Weights of a small transformer language model.
Size: 15 layers, width 256, 18.8M parameters.
Architecture: no biases in attention or MLP, hashed n-gram embeddings.
Training: a variant of Muon for these matrices, 752M tokens, 6334 steps.
Each number is 128 + 32 x the weight over its row's rms, rounded and kept within 0 to 255. Layers, rows and columns count from 0. Numbers have three digits each. The size before them is the row's rms in percent of the matrix's.

# up: layer 2 MLP up, 1024x256, rms 0.0444, rows 153-252, columns 0-63
# down: layer 2 MLP down (transposed), 1024x256, rms 0.0444, rows 153-252, columns 0-63
up153 096:155183102123161127137077113109103144096133121143158080134123038150095142094079099081129136112129117150130090105134162120120118147203197170097196135065072128075140174138135081195123155174114140
down153 099:135095149184163147099155154165083145134134156155101130155104176083171093175142080149127100159171129100139132070183156140100123142126159184110109125110208075119145145128144129114103149119155059
up154 096:111171142123147079153137176146143187177158177106116141149130136119117162198128091171099146154175118179124140167146123102116086123139119203115082127146138096112099132131127110073059143132090102
down154 095:064164122109092147170124140106027096139075163117095132125151126101142149088127120086090109134074099130146117124153117094149094031117105109098157149133118131144116208143103162100137180186140129
up155 098:114158163151116099123130137140147166128131091087109117118151105101173176090082097189138218211124112120146094136111102132168126126030123134110121156072049114107086082156077140194101094099136150
down155 104:164078079078106127145150146175115092159085131021119102173136176158249116130112164140150177097090187071136186130135123107155096140130149135129119115157131176111097124101103139156173109160121064
up156 102:129184176094157143173122121144130181103188107140145085080116099187114115148125125060118148156100114109074131152159109121147155111121102143107094154088193159124136104123150140146118124098181114
down156 103:086103082140122194113174124116117088196063109135102118088159125168129157107185159134095125147050137138132104145081176159092139116151137128084098155111163140091049079112095144172186115125104148
up157 110:140124150137185129132107159125158124137110072054168114137063141101105146122120159142157133105107147167202124126151087106117173112148166182108141062086113141116107139103114151105070131123130137
down157 104:155065135099132147139126073085122099157193143146154113059119137166208113150129097103105100105194137158114136078086172157126181138193183135132094157131135144145092128142122196171127116103133155
up158 099:140093118135115102131171100151143040116121141141144089130132157100170143096148124135142156093055130125144115146129153074126132126142080124123122139137141139135123130112137100075146141144093180
down158 099:151156175126164155122128132127090142190118117131153201178117128095157111104105139074107188159139093160119080169084110178135106117161163093177154138138155149120154152126151124047138097171085164
up159 086:119160131145150095167100153152166097140120148110114163135149187142164103145092180106170102165164109148173115148150138168098134103121151092030168192174130161116151145116127142130108077171132113
down159 080:207153101174141105079119171137143110130092123140179088161096135117074107121184164114084120102123125172174131131202096107165166108144078106127106091133118144113085092172096044070137070103142191
up160 045:111129170102130139112058162069149124153118166152104093130116074112195081110137114106113126093067115129148207127157131079187079086106133111113152152150155138151101187218140130112128110114134105
down160 046:107072115133178130122075134159129167097156065089103105148185086122087115069099127118163148152146095159094100192033139133177144148125143141220125113157134111134169126150151076154100094133112152
up161 096:085118091124121114134103121166120171125132176151151172130084114146105185153085088113210154178154108115124151154073153154084131095108208125081119089127108159150125104107158144132123067181154146
down161 100:073169070170130111082142108160114132149117119137145083171098080098105084092080089113174087123120114084169108116101104102085109125147115146163062137080064134168152162124158115153154090142099131
up162 099:176133145129145126142127089154157141142144111136114087124080156182155115120190111094157141135160103167131140132081143102149153129106080095206113121100105152126131133169140101177100173135109180
down162 100:129090092197188170099205116108117131182068095129136096165134159096137141165155143145187156113141145131123081145186147123130171136140088148118119161180085132118132162115158226086177109160141142
up163 100:123158157148068150182134083087131097128154142193078102103116080151108157103073117171136122157137109112138086141114144148094114119101095193130130139157149074087183147145061139174102124142133102
down163 092:057122075073101090102110127150162126123110178093115180110132102103077128127132129120127111121109132122127028143143134071142124111143137145095130164091162146098125073134134171149143172104090116
up164 087:072142080127138084142151108054149143194117117105163139149030151144086118137052187121091080184169165108137129128100167108159133114171124126149142118206125154119116118175145167093091118103173103
down164 083:148126116111181177091116149132084094142058154120157113122143067092124145161105192140094071143152105135122135134169119096111139123087098095142158094090101128097191134125134152072129133139128116
up165 112:080153148149184195215159168132144132155144155159124139125086069140143128148171147105131123082112134177135133148124139114134167104163121189105149133117146128137164206061087072146142157083131090
down165 107:159181152152061109167134136105090115078091161167120147118065115140132107118141090079134146138087160090153135131083162092168095138149136125093174136157163147121069124121182118170147091087143075
up166 106:169125132123139148115107176148069188122170095147159157137086105184154163126105132153083178047165156145116126129112114152070169115105083085154181080125124172135091139083142179178133112106065067
down166 100:147101113116053159174159053109111099151097149084169103120112147112121154152126128144110129119100094117090118171179117142095123106164167094134164154088128039175161146100070132095097126153120135
up167 078:202081164098171087122119138148152143169116166145123171169161116120158205131086129165102149157117091086102055114175170126141071103151096171106090073149160107118093162144099171114094129077119135
down167 076:094083090165135189150145092157126031120105112145132132118121118107114149091146102153144096119114091102173127108110166150170129166107141099073134124089128140080130184122090118123122164091105160
up168 007:139116102169103118164101131148134122112112176149133144115073171111097129081100063160132125117117134120197123122158088102168183128158131149119176134116184075130170161180117115179132149205166091
down168 007:127097193137119090184072104171152071106057161124142135106090097091110143099138096187132097101162187112136131146148067123100092146133064114135165172153106089134108121141088119069129159074103192
up169 105:115081173088088150201146166128107099143133139151130161084161150143156136170061137095073194078140073155105091092087208137170139093185141091051117065105149173150197106139120148097161149138150124
down169 105:146039136142116130143186069202123165162097116136161141126132127104129131153117160074125150133118136158132103104061155124187166164120178102073100149143172155143161142124180175127125084089158094
up170 098:145146184081125117114150152092100127145149094126147134158134100085116141122142144147099114149148168131089103108090092152072166136100105018152152131213106140114111132094151156101074136154158146
down170 103:110137077160163148147162143129080157132075159087124164102104154112135134076155139167137105156131150185062153124086167090133164186140166114161066081164146117146179194176132144120156115120137086
up171 106:134140100124113207187103159137116125103101178155161132089159141147160113135150143125125170182120139129176160118192078139093168134178171106064101142154124142083119105071076102119111118127104100
down171 102:087133086114103089094125075095152098140141070094185137142136142158092176106157146132129086134120113121124158151116069116057102072126115149119130088128128139111111103119130169213111120142120118
up172 104:120154144098151116185145119204158186116088110188167111135047119145139132112118169135119086141105171139139110162085138101076162156114146159132169072097132116135135154159111131071117166143170117
down172 109:148159126186173115132153123114122144104093116077144169149166147108162117208186161133130147148106159079133105111106122128179173130142075155123109167161090106222137159122086096087114118153121144
up173 114:130102155124123150169111076105105162059150091171126111145129110086105152088089128096179086168107156171078060118082084127112170150118134107133130140081114118104085142093110090168140148164081146
down173 108:126118117111143126071092119156124145112165176122189142052098088136145115140128137149093078154155104141175064076095203109167104136135144112175023117117125130154087086122131176144185121103152178
up174 109:088230178154126154222157123092123136119131121147132127169131109150124117095163145145123154157075171102117072126132203135163186066160163162116137162092130061097158071124135180154148113177110118
down174 113:167136120120112144119105150135113106120122097093161166075131142083136153114096102100138088110093067093060115135155112117113125175097122080187140122143113103132180124124135210139129138078188124
up175 103:111093151095226160110168102142087147124103062142138153137133123083074095165106136138135114165106170107090138078141079156051120108134109119122155137112159098155142158076121117092134162128173112
down175 099:084097134130129101160124151164104109096189172165105165187095063128127125125113083139150179138172162089150188152123120149081137115178135130099122107160087096140173145163112189171129130096185161
up176 120:109105143169122141147061096168123138167076092150104124151052147108174138107106183117095144099117137130142106167116073177152155085093062155108147184117087078144130144095091119136139072099130167
down176 131:141080119185151142100106153132084116158041146123092110159141120158137128102117111089179146148087111143127110151123108133105158071088083117096137148148146161117078164142106136141130108119116149
up177 107:127140149132163175187151097117164098088113165158118121152136134155168129149171136168083175199063138198113117177111172120153167186160193152101088194156116098121128164144124129121104069143133137
down177 108:149168099151085091085124144170094152135149117093156152147095205113161069183152119236134126138062128137118069188151152069131130096182115181148168146117118096101149101151165108100123082079117111
up178 091:127115105168133125138141142100150117110137101122177178145104169095105087106098093153124154139161173158050127120050148118124079130143079078146115115198123060129115165142072179113097131139126114
down178 086:090179150153117137140075083173096121154111134108118162104132157111126118087106129155185112175106104102123147102142098105123155095102184135163074161162164085113124112131077120167107129118171089
up179 109:057086133097194129163103148105076120099112125147083135163121059148104100148155115092135109131107127189123098119089087142120121075117093096143189093117086053139139134120160157099105150163209139
down179 113:179098158090130155095167127137126161108159141078075099125080110149199090090143095161126199243145100248150152093107087144122095044170096150134182112134162163163118171166090150103093171146170148
up180 111:120104103100066153097132131125118175116086095154112141155081126181080163062178080136113099110136153092164145121143122127087186120155140129064112152059144177106153108127144123145149079115129142
down180 120:150177099153163085098182130127136136115120107113180125082146171217140130127091098143134147076148077125149179112138079129122159184128151147165101168109117103148068182107098141099125089141128140
up181 096:142130165151148183165136157087135135184159144079125154133116100125168204161094137124191112124138153078111139150105135161141115106143074090109088166100162165137104140082100110143151123086124130
down181 095:141060115118108098064088130124139148123116152080157147127107150056074130178126095128105126096075146145167155194180137076140167133138085105144107121071109091152128118104157149091153164133119146
up182 085:090139212143125131166182155111139158180163167091095164124141110189129164139109105072087100126106088143096140194096114112172090129092136149180153138079142115123140159157133119132135185117103157
down182 085:118075105106081172099161182148066173111087165091103117058119135140137146123168159133105137137069140185113092216135147058095126185099218119139134128155126153121152154101105141076156153126097118
up183 074:107166149067147084111069132232140182071104130146120082160085159185109127146116129130172173103135153118081134145155116160129140108096128101094108126139154150114128081160179145170138122144139063
down183 077:115113145162143160088133119030153118126108139146115121126098127126074086179077169122147159150152114113110126094082111122119133127165104093119154082092155050159154180115142147186148082114102157
up184 091:127133125155102157134122147162155131161147127121166117150124133138162174087088111139101046075127128100132065176168140172110169185123117125121100121140142115095095149109166152176130178102120170
down184 105:123153144138100138142109129106117120062130123128104147143172138120173138126095173042121118089165130122177164158147136115094057107072158143107111129154156087148187079116102123132078075135113144
up185 094:117136117144196121154130100113167135173148063093214170150129103167113141167196153127127082169149132150130134175128126175130090045122180136130138115186030149096091117138133148090104152120094110
down185 090:170135053148130077107105153122153094126138161123120159102123078170128105085146182153022106086092164127150098155145141103114133166120031167138116108127209137112126106149134120122172126139185126
up186 119:083181164155182169161142144105102120095099122148108126121120122183092139103145156127169146145062098138126182112106182172112103137159193146068141127086071175114100194190127193123122157090145146
down186 113:083159126131129105088133112097111138180121144124106166105149147173083107103138089082174147115126123070133204100122187141092068209131110187089089101092136155087087120124176155093137100118144092
up187 101:135086109144175116136120199154114143098166200112176169095070108109136081100138168155058151153096123149110130113082126114138161101047156054102144113074193161138088106135153101159096104115120186
down187 095:121130144078132139133128090136124127150098093151147062072179128091098160108156166172117121103093143125109110104146141132116138115095166104126094213075172112114123124157200182134179125113137124
up188 094:115140114091167107113144098139091094115206074122154129122143103165105153144146155113046138137126116111189096108131105121157176129088132110180119076118212120148098105131168163139150106159133120
down188 089:139109123139141135112086069090132146112046153137144167131117115131136079121128106162092158205118139118137123139069121144140149111086113117084149133169105138125160139172120085111167122133130118
up189 087:151148137122097070153141147133131156133150103148103087082159130165138135178088151093143167078165123128097092098099129063118117120071112135180083127130130192133075138073115131117152159097119130
down189 085:120118072127167145074139154119063120165149148115163112089175122140151122143133121091117108119078051067196118192135109169118104135137137166070086128105113064175154116110121107104115151124159202
up190 084:174132168118163125095094033171154146155121169183117139083154072178141132166128084175083152111166143079131144152126167189125077164104155133146142116145094139142097148092130123118097109186108127
down190 082:184140112094083085167104179133086134138117110159125195103089092121094130136174147186110110100100110167124163150154148135154084111103153152120087103066140124130109117152119143146117088192075124
up191 071:119141138125118089143117113049074121113127154192162117081161172096140175130129102111169155112107178163131178125124112168074059096122117210088145120152191115093188148172052098130096161112134159
down191 069:120101133207210138144124122178120126117123105110130134170182139105172128131162087118116148212120099139118157151171144151150170139075118137148147103116125128137146070093123131152132109173168138
up192 106:150141132151109116171200159150157156089141122161073111183137098125116128130146142167093123133127179121121110135124151124150093157122169156148112107163096133100120154058122143089056189146124074
down192 101:117081070114106094167075178165059141140097135134148079164143118092126099130195187128137141127119092159154108161099162110098150099064142103202132189158158119115153154154122130101123179098147175
up193 089:160160163098125130131126121150136172111166062219186117104081084103113130145078145124199157088131132116138118118095185149118126061136126155114131093157142119075108140125086156135104068149139102
down193 096:164149123135131105110127146123078108110111192050184102054125100095161095121137124027099139119090100149161104107168090125138086102098158131166141111135096155092069092170148088140128086144161125
up194 096:106120131068163130169181127153123168112115136139119207127163124124112121139164156095076102178125134109129164116095098140112170143050136134187071155144089114108157166153113162185114147145117128
down194 091:156098125155056108139159101114111073174107063120121164180076079180123109081142143138097128119107062110125105114093183151114153138147129129141126101108121166170118092134151137097123145107172083
up195 094:108112177165138167164139149072133119085100187105120110069067149103159128118077144133143134105076128153111119118122148163129162121194098139147114125117110097100137144113106109116137138084125171
down195 089:051189150118109159212147094073139105064186108107124115111115139144139176083163150139164115124121114125129096154154161110127115147184132152132098104161139097173124133157100166153098087138176102
up196 105:148086163109135118150131135182134118118105146108096111114077143138118161098218136178134127157121155154170102145141118152161169189072094160133160121101154119165101168097138160168136152054171154
down196 105:124072081121122136086142112065135114134089113088127213154100163147134168088137131146096076166157149095101156124078168159150123090117129145110154101072124190120140176106159129148144172157127165
up197 107:114144132107079149199125136074140123171130099117175147166135143173099141070129087131154110105199128111196116207089139121146172124108164158167102138159109157161151056141162136120115110140065159
down197 101:189143130148084112141176082201115059153097171127147113153120162148221121131082090143154121136124094094153145083110130108171129131111139128135098165104137179159145126144197132171129160156093081
up198 090:101162115140132122181171113154167134102169165130129109139144146147088123146083094127154161173116180153119163158141112129120156095053146158082108169199192157104164091182103147082132148124125124
down198 091:158147131120080162076126177054149131118110139072131171083228168138133135150138110141158106160128146179115100084102139101110117117118166145130134072096071068132184115148167092188103107137091067
up199 096:135106094156123073139110118105155108193172114110128110133115117148199110115162113190146175080143137093093156096110093108205125152128115128137124176144093125149130080102182197201130124087164092
down199 103:149095076124165192065130104139105098107063085118143172145243140154054139155111191094108103139095094130170050141117123097163203103116148149136077133143173132125159149168142142148109130106164137
up200 105:117121097127136131134173197144123136117106196122108160180082174141138125095148106145208161125093127136150146103109161139140179104123158151162129110144105147129129203117095147167068079121136080
down200 107:173157187093135163143135053184077114189156109071119132092069180095098130142110127102103126108090089138120137178084097146156187196123148164118162141126119126058086134138089156144120183169125129
up201 109:131140097123084137146114099121144165158122198076136110126138098162083131096158146146126091094109074116079089074100079085092130038085115117104186136189128116124163157166066127136097145076143108
down201 104:143182153107167126212117146136112092097198021176091106092122124094141115153109152114142161125137134134127092115113145120200124172133174127102100086147099149147083095153132101124108204083140139
up202 097:130117157168125148075086113200117119135098136124175126197115086186108137105109141123163118175137179123094132169045131116107145104167116147108094106176107083114111073085112111137167103145086157
down202 094:146179134059174127113129149083135089159174161173110130143095123169081170098166077097198110118138093153198153088142121125136089062171190084177132121160126101064089111160116130149074153149145152
up203 109:091100124107144086095130154138139101150090133171104148125094147143089145095175073096168104089169138180161072108093134169162150145087074097110099163120172182082063090111114121076127142114175102
down203 109:069097091169116117141105116132138119095115089138102112120055068116111132153090086133122085084163186143087140150114114135145197159123106133108159160153161069104168130158100130142132156130111135
up204 098:156182138128106134144138148113116136122120149103150137136123152122172124130148080159122105197129162036108145093118106102059120015059106156095116178169124149086126143173181114076141126111154122
down204 094:179089112151140088151142092189138137071126115113172138084169243148122118089115186141167152093121132090153103106091144095093098144106097124135071100171125118108169118103115134140074115108171150
up205 099:149056143138118099092082181128134116130132121104129093136162103131167138093150143126127137106102136114133152122093095196056114198106139161186140159088116171136161157177140139092145123122132128
down205 096:142184128075130138153079138085105093118128078150125154114077124141100126162147216097112187158182141161151145082151095126079130135143132064084142133130095106095157117122146114100142142130126187
up206 116:100076115108097131096145105090207139095166165142099127114166098125110090157133120030176097112097149109098080128083087107154143126187109119090092146128145140155162144043179147122088130157159141
down206 115:131162119113142198131164143161094105185120186132148178137122127149107081138186086113090104141165162111125111140114138169131133201122140166110128187090142138106062091087088097131071176131165129
up207 108:110127124085114129133113126107140152112137116172161189170104172110135152150110127120170166173105167130106156114103134100142087136128165128185198171118159129092126128163136138159093156110126188
down207 120:153130097133150126089133150129160167122093109054169129152135147141184070215125136102218104125098130137102124117145126097082167160164123164151176140126117084183135088060129101153057104104059150
up208 106:065183098118069111145134084136128094180147142159135155160135085094170136112099100127184093145149132163143186135088120110138166191098121130123172158132147195147142159119175105127134123085130138
down208 104:166141162139121110126148124122170149078090152143133176129124147046068093134059153101122094162194155172140140087135139089143120142085107163151166115099100175152086062185143127141107139091141075
up209 121:084100108153088115109164140079101105131144209155103084135136138162185095079134084087111180122085059138158107116112173133111139112165148154145180154126103185142149151120106162143129177122111134
down209 112:149147113121137144179169115164106076107111137150116151121148112152103149127136133060083114077159124116167146186084129113111126098130149114097106084111145090109065066073150131065128092090096145
up210 112:151121107119136112095163211071146115107135223084093099100098103163116096129127159204189137136140135104142125148101133077093076124149150144137152118128156149101122101109163136146092145149050139
down210 112:096105146102065124151141031137130079122094070101185124147167139070068117117129097148099133159167136147156171091107120101149115139149094128160144143153125128086172139148134136135099096124119091
up211 109:128152133105137067086084155141106129143175077167126140130131159130161100070136081176169068110128139182084100173047124152108133133106108115149118123126109148150185117130051131085146096178168114
down211 099:204107094134088092150125120123091157145055139126162109166182181118119122094167204145106136054177151099156167120140063195084154166121121123119151137174140168146058161024130159147116160125181125
up212 111:159106168122193145137107167104174109065104103153142138110208151124054141119143111125165115123131089151112089143104108058090129148155152126106139116126082103098042144053142125134081107105224062
down212 097:077140101090053173072106076111173172148175113142171115097150117156186122157093081068097124149185094108106108142127107116137156093151078130195113143117146127159177125163106179086157155151087154
up213 100:155186194105150135115169132163159050089058106090125165093087128092178159062147099175164167170134115140132131111150136130134071117141153128162140122139199155124136126092135136148154160084114138
down213 095:126130072136106089086120115117128121167088087130116153064073120119167065131164145138124150057128107126042078091109120125177135126078114075069145226097099039082122152096113079155123132145195153
up214 094:161141144120142106122153166115118120119190133136149105110162083168171126124075121109121152092112168124132103136123112149095126084131140088178137128135030100114108097092150087083185118111091117
down214 091:174096131138082117145097107136182152114092161128163138091085178148146121156138116092119110097056150124102080116187133131134089160103188098142122099160093159132154139082165136068181119119107139
up215 085:060190162071113132116105145081107110118143152111137107190088095091158129109113060146158233138143114156142131131140057160123143105150135113125152166116109165085189101173101162137138127115125106
down215 084:134138121127136081138117136158159115102107100120184138166090136102151149159160103137109110112152090144124146165184123134173112160148077180118108153116151173114136157212094110122137115107118096
up216 108:120101103176141164094105115131139141146119128106178118068113095139134156123131173179169179137132134164167140159085115074145074101092183085105139153171180211157110122138127105083104077135134123
down216 111:215167145160186113092122144145139131139100140104125107128088143170159176116169188105138153154135121214101139181075161107093166103155095133155051163159138154163135134125159097170071133057061152
up217 088:170104193096133118101112115098120137173104134158100124122117097128083129163116137093102164116145166157110081158057125072103106147164094156114088131088134134169081123107120105158092147091141162
down217 091:149103122099111180113096058172079137125151113103144127159108069135142127110153138167113099097122162143113073099174168123129101150123140119169084123133065118135122100105159156173128107121133094
up218 098:092134144127160085164081138123151120153084090142097185113158114142141130121091106122102145105150095131118113137084175150067122139116155143102154139133121152116117206158161126126156199130197156
down218 093:103218068152149060109135094122099072168136091151128130166087184117165194163146081143068044152108077158120157079140136119108140140195105120177090104126167154098161115108133189182133163104135123
up219 126:154165111147108148165171176113140151107187107180086089143097119119129131096068135089118126090113136155134155077136109127118140119099141124078133149124152111096034072107131096179167150171106090
down219 132:173109073189147121101214060201127146145102108077109173087157155120087131165132125160119077105198128144135179140169062146079100115182128123151103155158141085107027101094087175186153121134202101
up220 099:109143092112126142164134112095151084195187179163120051107087136100123117119138192113113127152116178126107123115137077191121097123166190136100136143098128191108141099122078135112122136156095162
down220 086:189177102140101082153046106136116127119127141115164092147136136136107093105116133107171121177136085110175154123150105127117123152152148076090144089148144140134102117106095120129134160141140173
up221 100:138122099098155130146088085129166059154174104105100118141134131126144129146151177148133116144148202121137149187106129139100136128164128135163125147144112105142175159050108190092105119096113123
down221 102:143126066118139103151136143137117176152102112140148087130142094130111077098141109135122106121078134146148132164109166134027116096165093107145116149146244110118136136127129107196089098101107094
up222 107:144100094082114206138116197140134151163101120151115160105074094092120112095116102153091119104098140169157132090119139206143138118146116115127103119086117106124173135114142127118075147109043116
down222 115:139059106149104105153039172084123162152104106144182126089117102142118093136154122145133132132073129134140118170172161156160105163147157140149096096134131161132127147130087089182114110147134161
up223 102:115201137123118108108099059119149126114161139137109123164131073143108147138160124162070134149148181158100132124144109088154097118121141110145091111098081171118105195151055174121185117120111113
down223 104:132148030146136168148072172113119109107110123056134165117219070188093135141166155143105088132122071081132099040128104030133169134182140118121180072089148114099110146133145118121117034124167128
up224 086:137112115110082110114197097138146211156138133107129139133112160136131084137080137145098169149128096181135098056130174107183207080145125144179131146148074047086101130162144213124092111164162106
down224 083:150046144110211023100068192173100089126069118131158155097162176117134134157147113162110103111092091126106136122099128076083132142147156181098077127110149151145149133137146125193131192177157105
up225 112:103132133098041149113126099138128090137162094145133120168148080116089134123145140140169115135122138087138116135086103078124092094110133119116094113149110142122095113083220146100130116068124059
down225 112:153121129121096122167089155125161083099094150070123127157119031165138147120143105140131069129116111130173103105185146099124106148090155116196096166141127066130154158075131130143156157145122142
up226 108:114193079101137146090106042113130086135118134173149168112122130094135110145143176141117103070166094142135116126089137115102097144170184147169069144121162180146176162165164171170069132153149119
down226 122:108120069099117119088165171089106140104148101131125136156143158154063142140096134142121101146135111102146075171163130145189072114088153085103163038157086118156162101143162073109103096126103107
up227 099:127121146120095143102123135143107167124144166120127102124098140195115087145088113170098165117120150083097091107157168138142100069108114124154150149121138192091121082148105119157137184103084084
down227 091:139095078136184121123122176166110138102131125167085107215134195167128079117110137144168116163103131053144115134140144167138127124104134102062085067113188150129162095162107138115101112111147116
up228 111:101135136122132122114166095147123072173131157151146123091151098190165130157166172107118145159094110158142145091124127117164126146103149156162138110140159169150126120062109147150168091114179128
down228 116:151131104152071060098136126140126114143121173119111100113126118102124094095133123132158062141151114091066154160146123140164120096164070111144132120089119164116133143144131151105149154110093127
up229 106:107110110107153182100094170113132101129110113184132122138167107144113140154105137097103092134113190192111159121127092164188129068085055126107163127106138178166098146096078133116117117152145128
down229 118:155107152130099204079156071181123113117117117158150100075167101118100098160089149098149073079102154152109122117147119145171191134081142089073140129157093105119109142109090149144152065122127153
up230 091:133120086163080046154126140059155142116148145158124133110109153086168112155117057100128198105138125158086160113117117148143104159145153112171172097131100132137126106091135115139157188114131101
down230 090:134145187058117133146135099147163086144086039128147152094070157122181157140180140131135113157091144126155127115112098116130124058161137121133105127139100116096106151139079154107126156080102098
up231 095:121149139128120116170096057099189133148144076127121093136201106167112136094130108111148111076208174094112161086153100170164117128164114143091132136137156134174110120119105156117092134092134120
down231 095:121151091143112124111163122108133146111158083120108075139149121065089124194084139155158109116122151125170157119113084129162077047150131144167105110083165174105130097131136109148150123151100161
up232 111:094127171156079113102104151110081111177161155149091150148132131165132165149079077150108144189116162162107102113158156105107121148162075084135121166105153118127154157182181184169133128131103140
down232 122:122095134110116182110144172152097139106172146074125076141125167162114165120123148154191000101164118130124122095091110117148154134133113078074144109175123102132094098181150112130088090156121144
up233 107:081126130133187094141156109100133126067134077127093179114111072129188099114142118045138102110142164102134151097113146128139137089091168101100077174140153163167134143164161140142138103136077154
down233 115:084074050188096123048166172064151125071058169136127093100173154122145145068087128152109124134080154138096168173145135107109105124093153126075125083071108090195145105150107144075126107162155162
up234 099:153133080109211157046121097158129130096150197054133093153095143146081116119147085126173148148148106111154166115140175147176129117107140177077105091133189184113112149153155117128167126142119095
down234 093:077014130184154120125108071160119157095146116207142142117103119095142152086129101083145120093158158141159125124181153082131143107077141145176108098110037112207093066122146115116104128124108115
up235 110:078111134090126161164083108132126159108092143120129122123131127093175161118115134128101114105139163076094189109127113158121116041132153089138109120133109124140130119086182174172138191123127102
down235 116:136108112151128172093161141109111156110140134108074116129105105113098169099132043125122168122177119126116112122150141169161129122186094091124131202124108109140129126091135144150116137174096130
up236 120:100109077115124197147148093135173098160125139149163128100113140098148067130098117117097135124173134140100138174085132122077087102134172137140214123114113123135168139128115158091095109133075121
down236 118:134104139085104166101170094053136143107075164029124153123167140110082110140087138099038149145093144138094136144160138105124120102076168081077158159154071168151112172146120146073128146107076152
up237 126:097039127101121117178069128131163161111159167189095122113118123120075133065153110223158074056088106132109130166128135115097131102105079140109162130112144137132124170149148195096114053111155125
down237 126:180106085121106133065110090085079089131104124120115093090079133141118078146080112133129122066139131080122086078158159118119201153102115109099188199133125149153122150134144100146081104152087150
up238 096:101160159099123135145136139116145069144148136102133109089190140126077147134089149128067135115142109070109070129108134086165134160155068181113105099148146135147000142133044136062168142099149106
down238 102:104066060197138135184143178158098121138046098086149141141181127092155169159133158111096165137089098106162098110094146134142122136114112159113113149151140102146055132116043127041093146148128109
up239 092:145144118131119102068132172092111113034118167159173107164110118098121147106059121131146123093094107131111149093089169135073168067121136140075110097111139071129064136114190155070083093056104093
down239 088:128137117185117125146124141128039147129147124197111171152110138122158085125094130157104187132161116136127061187200124125097100105109157105114189086103150055116103138115089150099106083155150127
up240 107:122190090141128147143166088108144125130141053110110176143123074104124146113134106144109197155130172166119169105080101160118109120092154137134081104096130159141142100136167150131095161110114128
down240 108:162142120149193137165098081168087102114061144084148085048130146061155094128137108141113167098099167111156128079099139085105160173104152149103114173116175113165157145151160098092101130094147092
up241 085:094139127133103116121156114146119114146144126172130064181075131166170120141108112118172132082082099124112110051113102125097093124183133102087158099166127088136120149108121167112089118185151147
down241 091:148104121114151091083142079132124135139154138086148113184109153118184112109150149123146135111069164125120098072124104117077135083091145173137189079141170093086121135151107151005116125137137132
up242 105:168117077097155139125133077082104210094183071158156072162166057142168165111164143131082130115124115115119204143092154130134149100119112144110128088162210141097023122139141107097126099124114072
down242 100:121135133158068073140114158189126130156103085167152177137081156103172110134164188147067124146126074084122099100147136098132119124150077122096156150100133140125113119147100129143112145128090082
up243 095:116134156141093095132136038082132139106122171083183114080092175113107124102111094090150068123153125150097140086155129148109131067086146122167143180173138075156148162164153130132183160132159106
down243 097:133111083099096130118207086118116127132086131125095022089129122116151110108188120162095158118118130133104104147150171160137102093129110132134138105131126139100151116193109111158136111125097170
up244 087:124146253157145116167104087127142118091113099174091133110184130114117170127181067135130086181179126105202152155090163156115189102146170088163118106119136076183096178094172136158128114139139153
down244 087:091116062059129189136069175059159162177136131166185134123134122062122140131165209138135142091132128157165193181096118111109115126124220135136195164095158159143127141177149106147116115107172119
up245 104:090146183116106155111129133118162102110106120101125045114138114115160131166110079040146190062181107153151149125154114208141106113111138174166116173091105122089102142114132125143132113093121142
down245 095:138094062092089082105093092123095154110067126130164146148096130142165132144127140107114164125098087103143098138198074123108102173138165151112093168147071141025092132102180095101113155152155162
up246 117:152147144085146093159183141194085185148207153096102125125101124115134173103130143129076091134096131145139055121124124151151154095162150120143106156146164122141171129139062107177140152146172150
down246 106:161068157138126120125109161107137111138057117107166109094155107149140114126103138173083125174151091091158096143111194067074076094135093090096089127132072156112092213131162122152179148130085132
up247 098:170112125036082131080137140106076092155118140209184186084118106065163131154104133169103157162131118187095143112153106103113135134132142129093087162149175173100103120129137127123169118138087095
down247 091:154172143160129056141139109165160118125117109123104117152110108125106160146128127117129152131137017102101108216116164116138106146106165154134121097206175130091128143193097123164105090054139077
up248 083:061141092106126166091167132147161199144120112150135159081146119065119119116098120073118114108159051118094158106142146081075139097133164189185135147153149120177152206162183141101144172130081171
down248 082:100137209086114059179176143130140147148067111123097083169103114143143132125124108136172045175117114180145132155091162097138095159114179107102167093124170104143126083172150121138123105101129137
up249 096:152157152052113126075073161075069133142126113159119098127124065089090145091130175116144174114124134110157144203173187154137145134141113160087153107118101128227138103143124070155099154127131107
down249 093:101112118192180071118113081202128161145139118089163113139118137147115129134154089064149123119111151148113151125168137169113111183093054149157110134056138110168146148118159096092118141075147078
up250 088:127145155130141145098076105177156177134134099167140128177167107139153104088112191155108091169195095127127141157126122177112166128177153107104100145069137139133123143180091190171073134161122134
down250 089:081116121165156128114113125125096150140114124106068121091194046144140167147114136174104108140127162113063149127135102119142103130131147121146181101103154132139101125146175144053101106096127114
up251 092:082169146178108089112043101132175155122102205049145125133097158123086093146105120145160089173137137102097111124112105134055110122178154099122132114193110164115063167129136116114119194125128093
down251 081:068124250151118111143067149140122148110218096190101149099182104117130109081161144100137112151098123107158147111121163160190173184082174098070121107116099145157128102164147114161151133139130141
up252 097:163166158162124129175116161116158143081127113162148095118091133144141146086125102166131084144097104112150197138118161179147145072151128117127160128155128074141110182112182142079112123120122096
down252 096:067127101127115162162162105084099153178146214154112142098103140104142154118153163111157109111104070118162135162129128143092181170129087116141051093105145144114107175153116147110098148118120145